Weights of a small transformer language model.
Training: 149M tokens, 3218 steps.
Each number is 200 + 40 x the weight over the matrix's rms, rounded and kept within 0 to 999. Layers, rows and columns count from 0.

# layer 5 attention query, 128x128, rms 0.254, rows 0-18,32-49, columns 0-127
157,172,188,194,203,200,215,262,149,226,223,194,190,201,207,211,217,186,226,198,229,193,194,219,199,209,213,234,237,207,224,201,248,179,139,171,235,227,201,141,218,175,234,171,136,277,229,163,105,244,192,180,182,195,197,181,191,244,190,207,201,223,164,193,245,198,221,140,152,235,211,174,182,242,173,192,196,232,203,213,228,215,256,203,210,246,179,174,264,223,184,249,196,174,118,188,215,194,227,222,223,232,234,194,199,155,185,243,199,206,205,243,206,203,189,177,238,213,137,216,145,197,216,242,201,212,206,204
210,171,204,168,197,186,214,251,197,240,206,217,224,213,192,216,208,206,198,184,261,223,176,202,212,206,157,258,211,178,228,196,279,195,148,197,157,174,182,172,212,190,176,204,169,210,193,204,181,215,192,175,165,192,200,194,212,196,189,168,141,178,123,221,218,210,169,179,152,223,204,212,165,213,210,181,189,204,211,183,174,201,234,206,242,230,198,123,239,265,196,174,238,209,168,208,238,234,250,215,166,175,191,141,203,172,193,231,179,145,194,205,165,174,201,159,200,205,165,189,249,188,187,240,224,204,199,220
211,197,206,195,234,175,199,223,246,209,180,218,232,220,133,218,224,183,193,247,174,198,213,221,190,168,231,230,211,215,177,182,201,223,206,202,189,189,205,161,209,203,161,228,227,236,221,169,178,202,213,143,161,205,212,282,238,170,214,219,163,210,219,214,229,207,211,164,239,230,202,196,180,205,221,189,190,143,211,174,218,215,230,194,192,181,210,192,212,216,202,208,194,235,183,174,205,252,229,216,201,154,123,203,199,177,239,196,186,162,225,200,215,197,206,156,220,192,167,205,216,214,177,242,238,138,220,213
160,205,252,152,160,208,236,152,247,195,205,205,178,187,200,185,170,220,229,195,152,154,181,172,209,172,237,167,201,176,208,213,233,249,212,204,198,191,172,168,207,178,211,198,161,163,164,227,206,205,209,206,220,128,198,177,219,253,212,191,143,204,188,213,206,197,168,177,121,210,193,233,236,156,228,286,201,258,144,189,206,170,192,195,149,196,215,154,175,147,211,171,209,192,219,247,190,225,254,215,239,248,196,211,198,178,151,221,214,211,210,205,176,163,175,140,250,204,140,149,210,218,221,174,184,140,170,226
185,181,188,241,211,165,196,113,215,141,199,215,182,202,199,158,219,192,181,161,201,163,194,183,182,218,220,167,199,178,209,191,242,242,146,231,197,186,244,268,170,202,270,195,184,212,172,205,203,240,230,179,185,180,204,192,195,258,221,234,213,165,198,198,183,188,225,167,228,185,178,178,137,213,208,254,190,170,219,196,224,165,235,242,214,256,207,215,199,140,293,215,200,179,179,201,173,218,205,194,219,198,260,245,224,202,231,251,157,251,201,194,199,140,112,220,230,210,276,188,210,219,250,136,171,172,195,225
187,214,201,193,157,167,221,207,240,168,183,187,239,210,159,184,140,197,228,206,178,192,182,232,201,208,185,238,212,198,193,173,218,145,230,186,232,189,242,217,223,287,212,219,234,160,235,206,214,185,181,174,151,179,183,219,226,155,217,278,189,212,313,198,169,209,209,166,193,187,188,141,189,186,194,209,187,216,203,182,175,225,158,279,216,183,176,206,190,140,247,203,185,228,234,108,256,168,246,208,246,198,155,162,184,242,253,204,188,222,161,228,227,176,206,167,210,168,195,199,251,257,220,192,141,207,207,191
186,247,202,158,231,148,279,157,185,209,176,162,218,158,131,221,197,203,206,183,230,171,206,219,267,222,183,251,201,149,197,188,294,143,149,232,248,188,175,181,195,202,173,192,223,184,191,303,234,211,253,152,177,205,228,156,179,185,152,144,197,163,147,290,149,184,282,214,214,230,150,199,202,180,188,225,189,198,189,175,177,185,151,220,213,280,200,177,216,203,202,148,294,219,154,239,267,240,199,194,261,193,168,195,289,177,224,231,184,183,275,261,239,121,235,156,179,138,140,190,233,181,267,182,215,239,206,147
160,190,224,260,176,183,238,155,164,137,241,232,199,210,212,225,216,279,234,174,180,134,264,203,157,226,154,192,148,227,140,181,185,237,196,230,212,219,203,224,202,147,193,257,205,187,174,185,217,234,152,237,225,187,180,177,193,152,220,134,227,225,262,209,166,168,219,204,216,185,217,191,212,226,239,220,208,242,223,197,213,132,183,216,173,227,176,241,227,181,174,181,194,196,215,182,182,207,307,224,216,252,191,205,171,167,241,216,238,130,272,175,176,225,215,201,225,199,232,197,181,215,162,117,244,200,152,202
237,223,239,189,178,167,191,234,189,213,201,204,248,200,215,207,169,221,187,193,175,239,203,246,215,239,160,188,205,198,174,192,180,237,207,170,201,235,189,159,190,148,214,227,210,211,120,210,174,236,212,237,205,163,166,144,121,183,172,150,167,226,175,189,147,153,213,205,143,143,216,193,212,149,183,272,258,178,194,225,202,159,193,269,162,190,185,187,193,195,161,218,101,192,246,154,229,181,234,144,203,242,241,163,152,232,167,301,250,212,185,173,210,228,282,230,169,199,233,215,169,202,221,164,201,213,179,161
220,174,208,173,155,188,199,219,244,204,93,206,202,275,160,170,147,175,206,123,178,181,213,207,164,175,278,165,192,150,129,203,253,203,138,248,255,165,189,254,231,170,235,173,187,195,126,191,269,244,194,259,172,260,186,189,190,146,195,215,230,221,179,176,157,213,204,186,236,154,94,240,169,222,151,219,212,198,158,221,142,276,243,187,184,239,222,258,252,244,226,248,163,197,169,257,212,163,253,233,144,175,214,166,190,209,172,261,206,120,164,213,177,278,255,301,144,216,261,218,91,203,245,180,192,202,197,176
184,223,128,216,255,183,154,204,239,239,145,156,226,219,205,142,178,215,129,234,171,240,244,189,199,232,186,148,157,232,183,160,239,224,118,174,206,241,246,186,206,237,274,281,121,211,198,224,135,215,187,252,203,144,167,220,165,180,210,158,186,180,169,177,170,229,170,196,255,162,196,221,222,213,180,245,222,160,183,284,166,186,205,196,172,210,144,243,237,209,114,199,170,176,188,156,168,196,144,230,196,224,198,221,277,267,191,200,169,180,115,238,169,311,271,280,196,250,237,185,174,163,189,210,242,187,250,143
186,213,213,277,227,219,109,196,245,206,233,176,244,124,146,209,205,207,184,225,254,164,196,179,198,225,180,229,256,262,219,159,191,214,156,187,98,204,190,161,188,179,222,158,186,196,273,222,225,184,208,228,145,226,197,220,190,216,177,166,191,214,180,196,176,210,255,229,132,132,202,163,198,191,210,125,178,188,174,213,181,171,201,246,298,148,213,168,242,196,149,193,234,171,219,154,244,226,161,245,255,201,187,169,199,180,174,147,205,264,250,200,212,283,238,225,207,225,187,112,305,173,151,261,158,166,218,212
147,134,190,161,103,213,186,254,325,173,124,219,200,238,211,238,217,202,155,161,213,213,217,202,182,266,205,214,144,213,252,204,268,256,228,89,200,217,187,197,270,200,119,210,236,238,229,191,266,202,129,250,193,257,208,278,263,147,202,146,269,167,194,95,186,191,220,149,212,169,219,107,190,287,251,226,264,165,134,219,175,214,205,226,243,227,192,176,224,160,255,280,194,236,301,155,210,224,275,211,169,221,149,230,140,165,178,155,237,117,107,134,231,211,230,150,250,158,212,183,347,224,172,201,226,237,264,191
148,242,150,190,174,213,179,203,232,291,216,240,180,143,214,266,123,248,213,194,195,156,222,205,279,186,235,158,146,198,190,235,232,293,215,163,247,236,189,185,166,191,130,162,246,251,183,217,202,219,146,118,231,180,146,227,165,236,203,139,115,199,207,146,161,228,154,232,185,199,176,237,245,202,363,172,287,202,144,219,180,171,232,187,174,167,162,233,237,171,68,195,270,256,206,188,196,187,217,250,301,207,148,221,221,187,201,166,216,204,176,163,259,173,183,157,186,260,179,166,184,134,160,177,164,157,199,158
247,214,157,254,224,260,211,182,174,143,172,224,180,207,183,129,180,217,112,277,192,188,249,222,178,213,298,187,270,237,240,95,170,234,203,192,154,131,149,198,200,220,158,178,235,186,251,210,247,210,221,170,268,243,156,273,230,194,112,214,196,120,216,232,198,143,184,227,172,238,210,210,201,241,234,228,205,157,209,243,194,181,170,160,218,262,256,216,244,203,226,143,285,141,210,181,223,174,251,195,222,201,171,260,205,205,224,99,149,225,185,190,208,211,188,252,320,206,243,227,220,281,209,197,220,225,196,243
217,185,155,201,236,184,226,206,200,153,221,157,277,262,118,265,233,228,231,235,229,179,170,187,192,206,183,210,220,222,152,178,219,232,158,234,104,160,199,204,154,169,183,197,199,213,209,197,240,259,213,195,160,256,206,234,191,183,275,148,153,191,249,190,208,145,225,265,204,206,187,146,154,232,196,150,155,192,209,198,229,187,165,239,259,168,180,204,209,256,153,206,157,266,195,207,147,238,266,194,177,182,140,224,234,183,216,167,189,194,223,177,200,251,156,212,240,155,131,244,219,151,189,180,256,110,240,237
204,203,136,155,202,209,149,233,184,196,204,242,198,225,157,205,214,218,144,208,211,214,201,204,233,182,188,197,194,131,221,213,208,189,202,212,170,195,230,207,168,191,160,264,163,213,212,213,210,194,213,194,189,183,200,214,220,203,211,247,191,178,217,164,209,190,179,165,167,235,219,226,134,169,215,186,215,205,185,196,199,228,231,179,204,241,185,236,188,281,191,179,213,228,218,163,206,247,214,203,192,224,208,226,229,164,173,191,191,162,154,188,209,181,201,214,237,171,199,204,205,178,215,222,213,209,177,191
251,229,179,178,146,202,186,157,229,175,212,205,206,202,174,238,182,176,172,213,213,170,178,238,200,195,214,211,202,265,184,183,178,195,222,211,205,186,172,213,233,198,170,252,207,141,153,233,233,189,175,210,184,187,193,190,194,179,204,221,227,189,200,208,181,189,172,202,253,212,203,194,216,177,184,217,224,199,243,141,226,185,153,190,172,175,185,241,172,218,181,216,206,214,205,173,200,186,200,189,155,181,199,224,197,198,216,156,200,166,172,187,205,199,242,253,169,176,222,199,229,226,190,160,240,191,170,197
211,217,162,199,207,156,215,194,227,227,193,149,240,167,211,185,174,187,231,138,148,170,219,147,160,211,168,177,196,199,191,212,174,221,246,205,250,196,167,225,175,148,190,188,171,175,215,199,270,194,182,193,245,191,160,204,211,175,189,183,201,172,208,192,205,141,177,174,196,155,168,154,248,130,190,243,191,186,190,239,149,193,144,154,173,160,196,185,151,218,194,208,182,219,278,208,171,145,201,237,151,197,179,190,204,208,193,217,194,233,167,195,171,177,229,221,184,231,205,239,196,232,151,158,147,164,211,160
192,200,160,268,195,183,213,274,274,255,244,229,296,245,292,229,225,189,193,217,184,265,90,274,160,201,242,166,197,148,189,219,204,168,231,181,338,180,197,134,191,191,138,192,229,223,198,165,135,139,150,248,146,153,254,150,189,195,334,204,87,200,110,224,238,194,249,174,237,221,224,94,163,136,200,253,232,221,168,190,144,217,120,203,317,210,194,211,140,225,175,128,190,200,117,205,204,158,239,173,152,119,183,178,214,280,137,255,196,91,192,274,332,113,190,208,238,159,162,193,161,167,238,173,197,231,180,254
193,138,186,186,199,87,230,192,234,181,214,201,191,127,248,216,308,270,188,121,228,231,198,199,177,257,181,210,268,166,213,168,175,167,239,160,198,179,225,190,210,227,211,198,258,176,240,157,246,146,194,181,69,146,239,195,161,257,232,240,139,143,145,234,154,163,295,182,111,247,204,135,205,207,230,220,200,199,170,248,196,179,182,274,220,321,184,173,199,198,198,146,224,189,98,207,191,217,216,169,179,196,243,178,218,216,173,178,194,164,235,159,294,192,199,195,157,105,176,250,220,129,256,257,188,231,140,240
258,219,189,132,197,133,253,281,296,144,248,215,231,236,230,236,213,180,213,160,224,189,193,143,179,259,192,220,166,197,173,248,240,223,244,214,234,149,284,162,226,187,252,185,155,235,80,123,231,150,252,191,145,211,186,147,217,190,217,201,145,192,286,188,242,198,176,142,146,268,206,168,298,178,174,264,175,198,188,128,257,197,201,218,146,219,237,173,218,199,180,195,76,138,182,186,155,284,243,231,147,223,203,175,185,195,140,200,182,181,267,216,225,216,198,203,175,190,158,216,220,189,205,99,58,209,153,222
214,138,166,197,208,209,186,219,133,197,222,211,205,196,170,229,175,274,225,224,242,230,196,203,167,205,191,185,202,233,196,228,224,245,208,224,219,195,145,240,271,148,228,220,224,188,184,125,88,180,214,196,225,240,155,210,241,250,280,185,123,244,197,167,191,160,207,234,166,247,129,178,275,210,207,130,122,193,305,240,208,222,197,247,251,190,208,201,204,199,123,260,217,165,163,147,163,234,281,156,126,136,139,168,155,197,211,236,209,167,179,241,201,167,206,166,240,221,162,162,87,176,103,170,180,209,273,212
176,192,231,228,218,218,217,178,124,168,150,202,249,289,153,245,194,192,198,176,226,159,247,243,247,210,227,173,158,173,198,204,154,288,143,235,198,220,136,241,242,264,270,173,273,154,279,196,174,182,163,237,228,207,226,181,143,212,184,192,177,163,229,211,221,202,213,170,227,128,177,245,223,175,169,119,193,294,202,238,223,182,167,146,237,265,193,178,221,206,173,211,122,210,240,265,283,203,186,162,199,264,194,204,206,155,161,138,260,239,180,203,178,260,241,232,236,242,274,193,213,140,198,134,232,148,294,263
131,228,234,166,221,194,249,260,258,223,236,302,166,230,311,174,173,242,232,247,193,197,248,247,213,215,149,183,167,211,274,185,228,162,187,185,223,208,193,203,223,233,213,233,216,240,231,161,246,171,176,110,128,148,189,171,221,162,170,219,201,202,251,271,171,215,245,128,142,281,173,188,280,147,181,277,183,279,113,195,250,194,274,205,207,203,249,280,220,189,208,200,101,192,146,192,165,176,194,252,189,255,195,95,203,159,175,211,162,278,142,109,197,184,198,207,131,177,172,212,158,181,199,115,197,235,238,203
218,227,173,177,204,93,266,179,190,137,221,239,110,133,159,178,211,190,242,219,143,127,204,188,194,228,165,162,329,174,186,207,204,151,190,236,200,148,228,164,176,96,175,176,198,214,127,180,257,234,262,136,130,180,191,161,146,193,178,104,225,170,138,269,164,159,167,240,191,225,150,225,204,162,168,150,265,149,127,168,165,198,190,195,204,209,137,159,183,287,128,168,270,182,139,235,157,193,253,234,193,162,222,189,162,190,254,202,156,219,326,249,177,211,196,195,177,163,172,241,223,165,220,139,186,198,135,204
227,209,176,257,162,126,271,180,176,202,234,224,226,241,145,307,221,179,222,235,164,171,257,231,193,265,170,248,132,258,189,186,172,160,252,184,191,204,137,235,215,225,212,233,225,223,196,203,229,223,176,196,205,210,171,210,231,205,217,211,264,190,233,245,238,180,199,229,209,192,174,248,205,230,225,163,228,202,212,142,266,172,237,145,150,214,196,223,227,135,196,223,152,158,199,122,152,194,213,172,175,212,226,136,182,171,305,224,179,230,189,217,179,185,135,197,197,245,210,242,204,244,257,212,192,186,145,230
176,178,162,240,240,222,218,164,178,154,181,196,210,184,126,199,235,223,194,221,167,198,220,169,230,141,237,167,281,227,200,200,186,232,239,183,228,241,216,221,216,167,167,278,272,220,207,295,187,287,144,239,210,215,206,218,160,108,165,155,160,127,231,177,201,154,256,195,221,219,210,204,222,234,212,195,219,216,187,115,253,146,226,213,173,233,220,240,227,163,175,258,257,225,205,204,212,186,214,199,170,223,176,186,144,227,222,210,153,137,236,183,214,140,197,201,202,187,240,225,337,157,211,137,134,261,188,194
203,190,215,190,246,230,214,158,204,181,203,248,211,231,147,215,252,149,166,184,209,203,190,144,217,152,185,141,142,298,291,169,158,195,209,204,184,186,216,229,214,191,237,245,94,222,160,244,210,215,210,186,252,201,169,104,207,300,273,194,182,253,122,201,199,249,123,230,279,189,156,180,161,85,155,215,164,229,278,99,189,209,207,241,204,136,222,203,226,267,208,250,121,230,181,200,185,245,168,170,280,175,108,140,152,236,230,154,229,140,233,164,221,177,198,255,185,189,213,180,213,210,168,169,125,157,267,183
221,236,134,170,231,181,180,160,153,207,202,85,191,158,157,227,206,179,173,217,218,155,192,171,156,215,149,283,182,175,154,215,274,179,155,174,213,265,158,250,232,75,210,250,210,230,236,292,178,245,168,258,151,164,107,279,246,225,225,231,255,195,225,156,188,122,146,213,267,169,211,135,165,242,197,270,201,250,228,177,121,131,161,207,166,247,212,152,198,220,236,206,276,167,195,142,227,255,212,192,175,164,197,214,206,187,279,277,186,173,228,280,218,156,255,191,246,244,174,162,141,154,237,192,224,233,238,190
200,154,203,159,226,181,173,194,170,235,212,140,230,150,231,87,256,202,136,237,241,140,229,194,220,195,233,227,201,302,145,158,101,149,171,246,165,192,279,218,218,272,248,156,171,193,159,135,230,228,227,176,228,239,248,218,194,248,180,300,227,246,166,242,202,170,164,124,181,125,159,201,229,243,222,232,186,246,190,190,157,183,170,252,211,173,226,213,275,148,170,253,225,186,201,143,183,221,186,205,196,220,184,240,184,193,200,167,191,177,196,179,199,217,230,242,207,255,169,256,274,132,197,187,192,222,178,184
199,164,178,217,261,92,140,195,212,119,195,173,164,199,198,204,226,204,148,143,187,178,137,149,158,246,258,238,286,202,256,163,141,207,243,207,175,183,157,202,189,164,196,165,147,227,215,172,219,197,177,193,223,194,195,255,246,196,118,238,256,238,129,173,248,237,155,157,234,271,215,199,99,241,211,204,271,216,218,183,194,208,218,157,174,183,194,167,202,153,151,232,195,153,143,205,142,202,217,213,254,270,147,238,184,207,285,223,175,185,206,190,205,191,197,235,196,204,197,158,239,205,213,222,315,193,226,245
196,259,169,209,200,218,182,282,182,211,218,257,197,215,241,244,187,199,142,241,261,101,221,271,268,229,274,164,163,289,286,158,204,225,95,178,169,238,162,205,200,244,105,209,201,187,228,206,181,203,294,116,175,121,202,204,248,217,127,141,213,226,201,202,161,246,209,157,222,209,212,273,218,177,255,184,166,166,205,227,241,158,172,222,181,175,194,256,228,195,170,97,174,215,214,144,198,165,209,168,189,235,267,128,231,155,195,121,200,269,189,280,189,206,149,242,154,231,170,183,161,237,198,170,226,156,224,257
125,277,201,155,201,207,202,180,195,159,197,207,155,168,150,98,207,232,202,171,246,237,191,144,152,139,163,183,193,245,136,216,196,223,186,244,166,198,216,247,153,190,160,139,269,207,166,265,137,211,176,229,204,215,117,163,228,221,138,149,274,257,258,150,178,258,202,178,140,172,232,118,195,193,222,195,144,245,185,163,181,200,196,232,204,213,251,237,240,144,186,247,225,158,285,245,245,201,212,173,235,189,163,276,147,196,199,298,293,205,218,173,228,239,233,177,216,199,215,192,222,228,191,203,194,224,179,185
329,164,203,255,171,145,228,260,250,219,142,196,212,284,130,152,147,224,179,212,85,169,191,177,233,226,185,153,204,209,185,182,219,201,250,219,78,141,243,228,134,229,202,196,173,212,222,81,221,211,287,95,179,186,133,233,214,206,113,252,117,206,209,209,214,197,283,170,218,200,226,208,223,214,181,129,142,198,194,266,138,240,202,192,166,240,221,219,242,295,238,271,231,243,170,184,201,205,190,176,252,186,184,194,198,183,201,141,173,224,219,255,229,267,149,212,207,191,199,134,125,166,175,174,285,150,237,196
235,176,249,213,149,172,193,241,227,232,195,213,209,238,227,185,230,170,171,131,178,241,186,221,156,275,150,203,305,140,168,195,157,144,243,220,205,220,179,207,183,239,130,215,267,163,193,184,150,201,186,235,221,170,292,190,170,210,211,191,216,103,181,187,197,193,238,221,182,257,160,167,188,190,224,293,161,169,174,187,213,168,190,241,201,257,207,193,148,185,251,123,183,248,143,167,199,140,191,193,158,214,185,217,213,230,146,190,246,168,211,215,274,133,182,207,183,122,145,196,231,169,224,172,207,203,138,182
261,241,210,132,194,168,227,173,209,123,219,175,192,229,185,151,196,195,187,226,161,140,281,133,196,204,220,206,214,193,173,229,167,199,241,190,149,183,193,234,182,174,207,208,124,200,132,248,253,195,155,178,197,232,189,265,182,183,31,181,211,160,205,258,173,226,182,185,83,181,188,272,241,192,184,140,124,223,148,176,234,201,178,195,127,240,264,235,245,193,170,153,247,230,233,230,142,219,224,222,145,287,217,206,229,186,214,171,175,265,186,156,148,194,138,199,197,278,198,262,318,245,148,176,193,253,140,101
# layer 5 attention key, 64x128, rms 0.252, rows 0-17, columns 0-127
200,193,197,176,205,212,226,198,224,135,206,171,173,159,160,197,219,192,207,181,205,151,219,224,236,233,236,214,222,253,199,235,254,251,184,208,174,160,227,156,217,183,241,188,162,243,173,184,241,207,239,201,192,188,228,225,191,186,191,231,205,241,219,198,214,184,192,208,202,189,211,232,226,195,207,252,173,200,227,205,204,157,209,243,196,229,208,210,235,188,213,225,203,203,234,228,198,219,201,205,182,193,204,214,196,192,209,193,246,209,207,256,201,248,169,158,222,223,212,198,211,192,172,232,160,204,219,163
203,222,145,205,260,242,194,237,234,183,214,194,220,184,183,176,171,223,193,167,186,197,218,222,239,160,204,179,269,240,234,237,184,239,208,197,168,236,261,196,173,191,217,185,170,252,169,211,160,175,166,249,177,191,268,143,173,156,197,150,170,196,182,238,236,244,237,186,198,216,230,212,227,217,160,249,185,185,199,226,221,172,214,192,193,194,169,217,219,199,177,213,167,175,225,195,177,238,175,223,252,274,211,221,221,205,206,240,225,185,216,203,176,243,198,213,216,223,178,186,233,173,168,153,203,183,210,174
207,244,191,186,144,236,128,175,143,185,157,207,209,244,164,207,180,167,209,207,255,215,157,200,168,195,224,190,181,234,180,217,186,263,230,209,174,242,168,231,243,209,167,141,222,142,218,220,242,197,241,231,144,144,241,175,200,156,221,226,194,159,243,199,206,226,191,242,196,181,226,236,245,197,204,168,176,216,155,181,162,163,176,199,180,217,133,131,204,189,220,211,248,220,204,150,184,177,178,179,215,219,193,215,149,202,240,162,212,140,198,233,202,216,219,231,132,206,160,188,217,183,234,163,245,164,200,223
192,182,164,128,196,215,193,235,181,153,184,189,165,179,244,210,136,141,218,196,221,183,230,146,209,202,172,201,263,189,198,243,176,204,226,228,165,172,248,246,222,217,154,191,200,269,141,301,230,261,222,237,307,243,195,143,181,211,235,238,233,267,177,208,220,218,214,224,248,158,248,242,179,276,176,214,213,183,154,184,209,198,248,167,241,136,288,188,210,188,196,210,171,118,190,275,169,223,197,189,156,235,189,246,219,265,178,160,178,271,235,210,164,206,142,247,203,212,238,151,158,171,166,154,194,253,157,197
203,188,134,202,179,231,222,193,222,235,369,266,158,127,255,214,245,224,202,209,231,212,188,224,217,126,237,207,129,284,211,242,155,205,170,143,204,170,189,220,220,102,194,236,240,205,184,123,225,198,269,232,118,197,214,223,174,264,211,111,205,194,116,99,203,176,253,242,208,159,171,192,154,233,192,196,165,244,193,197,214,140,230,220,227,264,146,224,143,154,182,110,247,234,210,262,198,237,220,213,182,210,231,195,258,190,231,271,148,218,173,201,197,189,228,186,220,194,156,153,200,182,215,146,227,237,186,214
154,211,200,186,246,205,142,265,199,199,172,125,179,215,175,247,223,175,184,132,270,172,216,245,214,214,202,188,192,197,203,202,192,112,322,197,248,230,185,202,231,220,195,144,191,184,283,223,242,183,184,280,223,183,187,216,268,210,92,208,162,205,219,152,208,279,276,155,181,237,250,239,224,267,146,152,199,146,263,154,192,159,254,169,208,205,213,205,337,183,133,183,209,245,259,188,210,276,265,253,247,259,205,228,138,98,254,225,226,258,185,234,206,191,191,209,240,175,137,169,266,188,236,140,184,203,125,199
233,221,223,211,251,228,206,268,242,204,180,288,265,178,200,199,175,150,191,190,274,236,201,245,243,230,175,212,226,172,203,178,224,148,227,230,252,275,201,169,224,227,106,195,228,207,264,169,254,162,211,196,219,176,234,248,192,276,200,195,157,220,221,242,212,240,165,277,146,243,159,212,207,332,165,228,117,157,136,205,195,163,194,242,200,240,177,260,215,57,280,247,215,130,288,189,178,255,203,156,209,188,188,195,147,219,273,235,136,157,163,233,189,207,240,214,248,145,176,286,261,174,216,176,205,207,252,264
201,165,116,266,188,232,176,280,191,89,206,228,170,215,186,272,164,172,220,237,187,151,242,107,146,188,167,173,148,205,187,226,143,150,262,175,164,256,183,199,183,183,184,193,171,239,125,207,187,258,134,244,175,203,207,243,163,167,205,182,179,104,240,146,226,333,131,267,202,205,215,270,191,226,162,226,142,215,238,207,168,189,203,167,251,210,275,140,236,211,136,232,299,206,252,205,185,295,230,212,190,237,122,255,92,208,194,166,265,151,158,235,169,200,135,225,159,197,187,225,169,179,194,195,266,176,165,185
154,182,260,164,140,248,216,250,242,160,213,140,180,196,173,202,132,166,194,168,248,174,164,174,162,252,219,182,305,262,220,164,126,213,153,128,277,162,172,141,178,164,284,256,232,177,134,166,141,235,306,213,266,223,196,168,241,211,157,171,177,266,194,216,259,252,176,163,218,142,217,184,134,142,196,239,174,163,166,155,180,205,194,188,243,188,272,274,259,168,202,250,264,239,220,227,204,130,180,129,206,206,257,239,273,233,170,241,213,242,241,227,193,196,185,243,192,227,224,175,154,260,146,132,119,282,198,217
204,214,204,293,202,204,173,186,128,146,218,164,261,228,213,150,79,172,220,219,272,113,162,160,213,185,241,252,219,170,252,182,300,284,165,260,278,159,239,176,233,149,243,85,223,205,146,247,174,241,187,219,188,192,160,212,109,170,88,243,176,224,144,229,209,224,286,205,154,148,158,242,157,152,228,248,192,239,168,271,184,146,251,174,253,166,168,207,174,185,164,163,140,205,132,236,230,172,199,116,204,224,196,228,214,174,242,234,175,215,276,228,220,225,177,280,170,163,309,236,150,248,262,128,233,201,182,196
167,188,284,240,156,199,233,234,236,211,145,255,120,218,237,253,181,172,180,142,218,89,214,126,217,167,172,162,170,239,137,169,211,231,257,206,199,121,248,179,192,197,256,242,246,241,140,177,175,216,235,180,199,206,190,144,155,241,242,245,157,210,205,157,216,184,298,163,207,109,185,143,243,144,243,178,217,203,191,215,166,175,202,269,279,161,210,318,216,249,227,96,250,254,162,136,204,200,194,178,201,266,163,187,144,122,169,195,226,141,174,187,238,279,230,218,220,161,160,261,177,175,205,210,171,175,206,163
239,141,190,384,120,158,180,209,179,197,203,200,170,262,175,141,227,189,160,185,151,198,195,170,155,210,242,240,198,253,155,212,207,263,182,166,209,197,213,231,228,209,172,182,193,237,198,222,190,192,161,222,217,119,185,204,185,190,199,178,131,277,187,227,228,250,272,179,190,205,228,188,216,169,144,158,248,206,221,320,153,237,118,216,219,145,179,174,159,175,276,199,264,176,201,193,218,204,220,198,286,164,278,175,215,229,156,133,193,149,257,184,162,262,220,251,214,173,184,179,176,157,214,245,259,224,205,143
131,109,221,246,161,273,133,162,151,189,236,221,173,271,203,216,158,289,204,185,176,181,303,282,201,186,129,208,219,165,217,259,204,189,261,197,203,162,222,160,251,195,213,225,194,131,257,174,191,217,232,221,188,178,308,120,166,112,220,116,188,96,134,231,211,242,273,259,225,181,270,192,156,192,221,133,203,158,235,196,229,145,164,258,197,252,259,219,149,269,162,232,266,185,206,140,214,165,239,207,172,220,241,262,203,161,123,159,153,172,210,161,168,179,215,177,184,172,182,227,327,194,203,203,141,204,262,154
197,218,166,165,115,278,271,182,292,148,148,103,175,192,205,268,210,201,212,206,181,214,172,210,174,198,249,213,202,195,222,191,265,171,262,190,284,199,209,162,240,232,98,201,224,206,230,225,130,221,193,153,221,250,204,268,215,105,249,211,277,225,183,200,159,214,184,134,197,151,276,218,197,201,200,189,238,128,194,226,149,270,211,187,347,276,188,190,215,203,209,176,280,130,199,216,223,226,236,215,268,228,263,275,191,159,171,160,195,119,164,179,215,197,199,164,252,238,231,112,245,237,201,195,314,167,178,179
232,201,219,196,204,205,177,172,150,148,256,245,245,212,199,248,202,204,186,209,227,149,207,185,253,202,244,161,192,255,161,167,155,175,270,150,113,231,210,142,227,220,138,241,251,165,127,227,261,131,217,242,154,153,303,150,199,221,159,237,205,97,218,213,144,162,182,192,168,207,202,217,206,272,142,162,284,200,183,190,233,248,176,235,188,140,253,161,188,150,161,120,230,208,203,205,174,160,277,187,213,196,195,214,189,220,303,159,207,242,191,142,184,274,183,215,182,216,240,177,275,168,205,160,247,175,155,100
206,110,142,234,253,270,266,125,209,217,198,160,228,137,113,149,228,235,236,226,235,202,151,185,128,155,190,226,158,239,200,142,194,180,260,291,201,218,186,193,260,171,182,145,165,214,144,198,209,233,265,289,158,273,237,131,229,182,310,235,200,261,272,159,136,175,258,180,290,157,175,179,187,282,204,123,101,146,177,235,186,214,162,284,205,169,153,238,201,197,214,280,241,163,266,202,186,214,248,161,220,131,183,214,156,182,149,235,185,172,275,138,219,121,219,183,177,233,232,185,332,142,249,135,236,153,167,266
225,199,157,198,206,229,254,193,202,184,181,134,218,187,201,165,204,175,177,185,171,185,184,210,192,120,185,173,222,195,173,217,199,177,207,202,161,235,203,165,210,213,225,199,167,224,172,173,231,177,135,191,208,221,140,188,205,177,164,181,179,244,155,214,214,192,248,220,213,171,171,169,200,158,197,213,171,237,140,202,222,239,198,191,239,203,173,185,180,218,245,206,165,176,196,175,247,216,203,193,259,240,177,237,214,184,197,185,220,195,241,276,254,225,177,182,222,208,100,190,209,193,198,272,212,179,241,172
240,228,171,227,253,232,124,252,199,211,159,195,247,227,143,172,235,187,197,185,179,240,160,163,199,162,199,228,203,228,213,190,187,131,196,227,203,198,237,205,142,233,186,155,184,225,219,238,176,202,146,241,232,183,234,205,200,204,223,179,174,157,230,217,204,176,198,204,222,242,168,155,188,192,145,207,232,152,145,229,166,211,247,193,188,161,170,211,220,195,195,186,225,177,232,197,228,223,224,169,227,199,202,162,214,162,197,328,193,165,210,151,169,177,246,190,196,178,171,203,168,225,211,206,184,183,228,213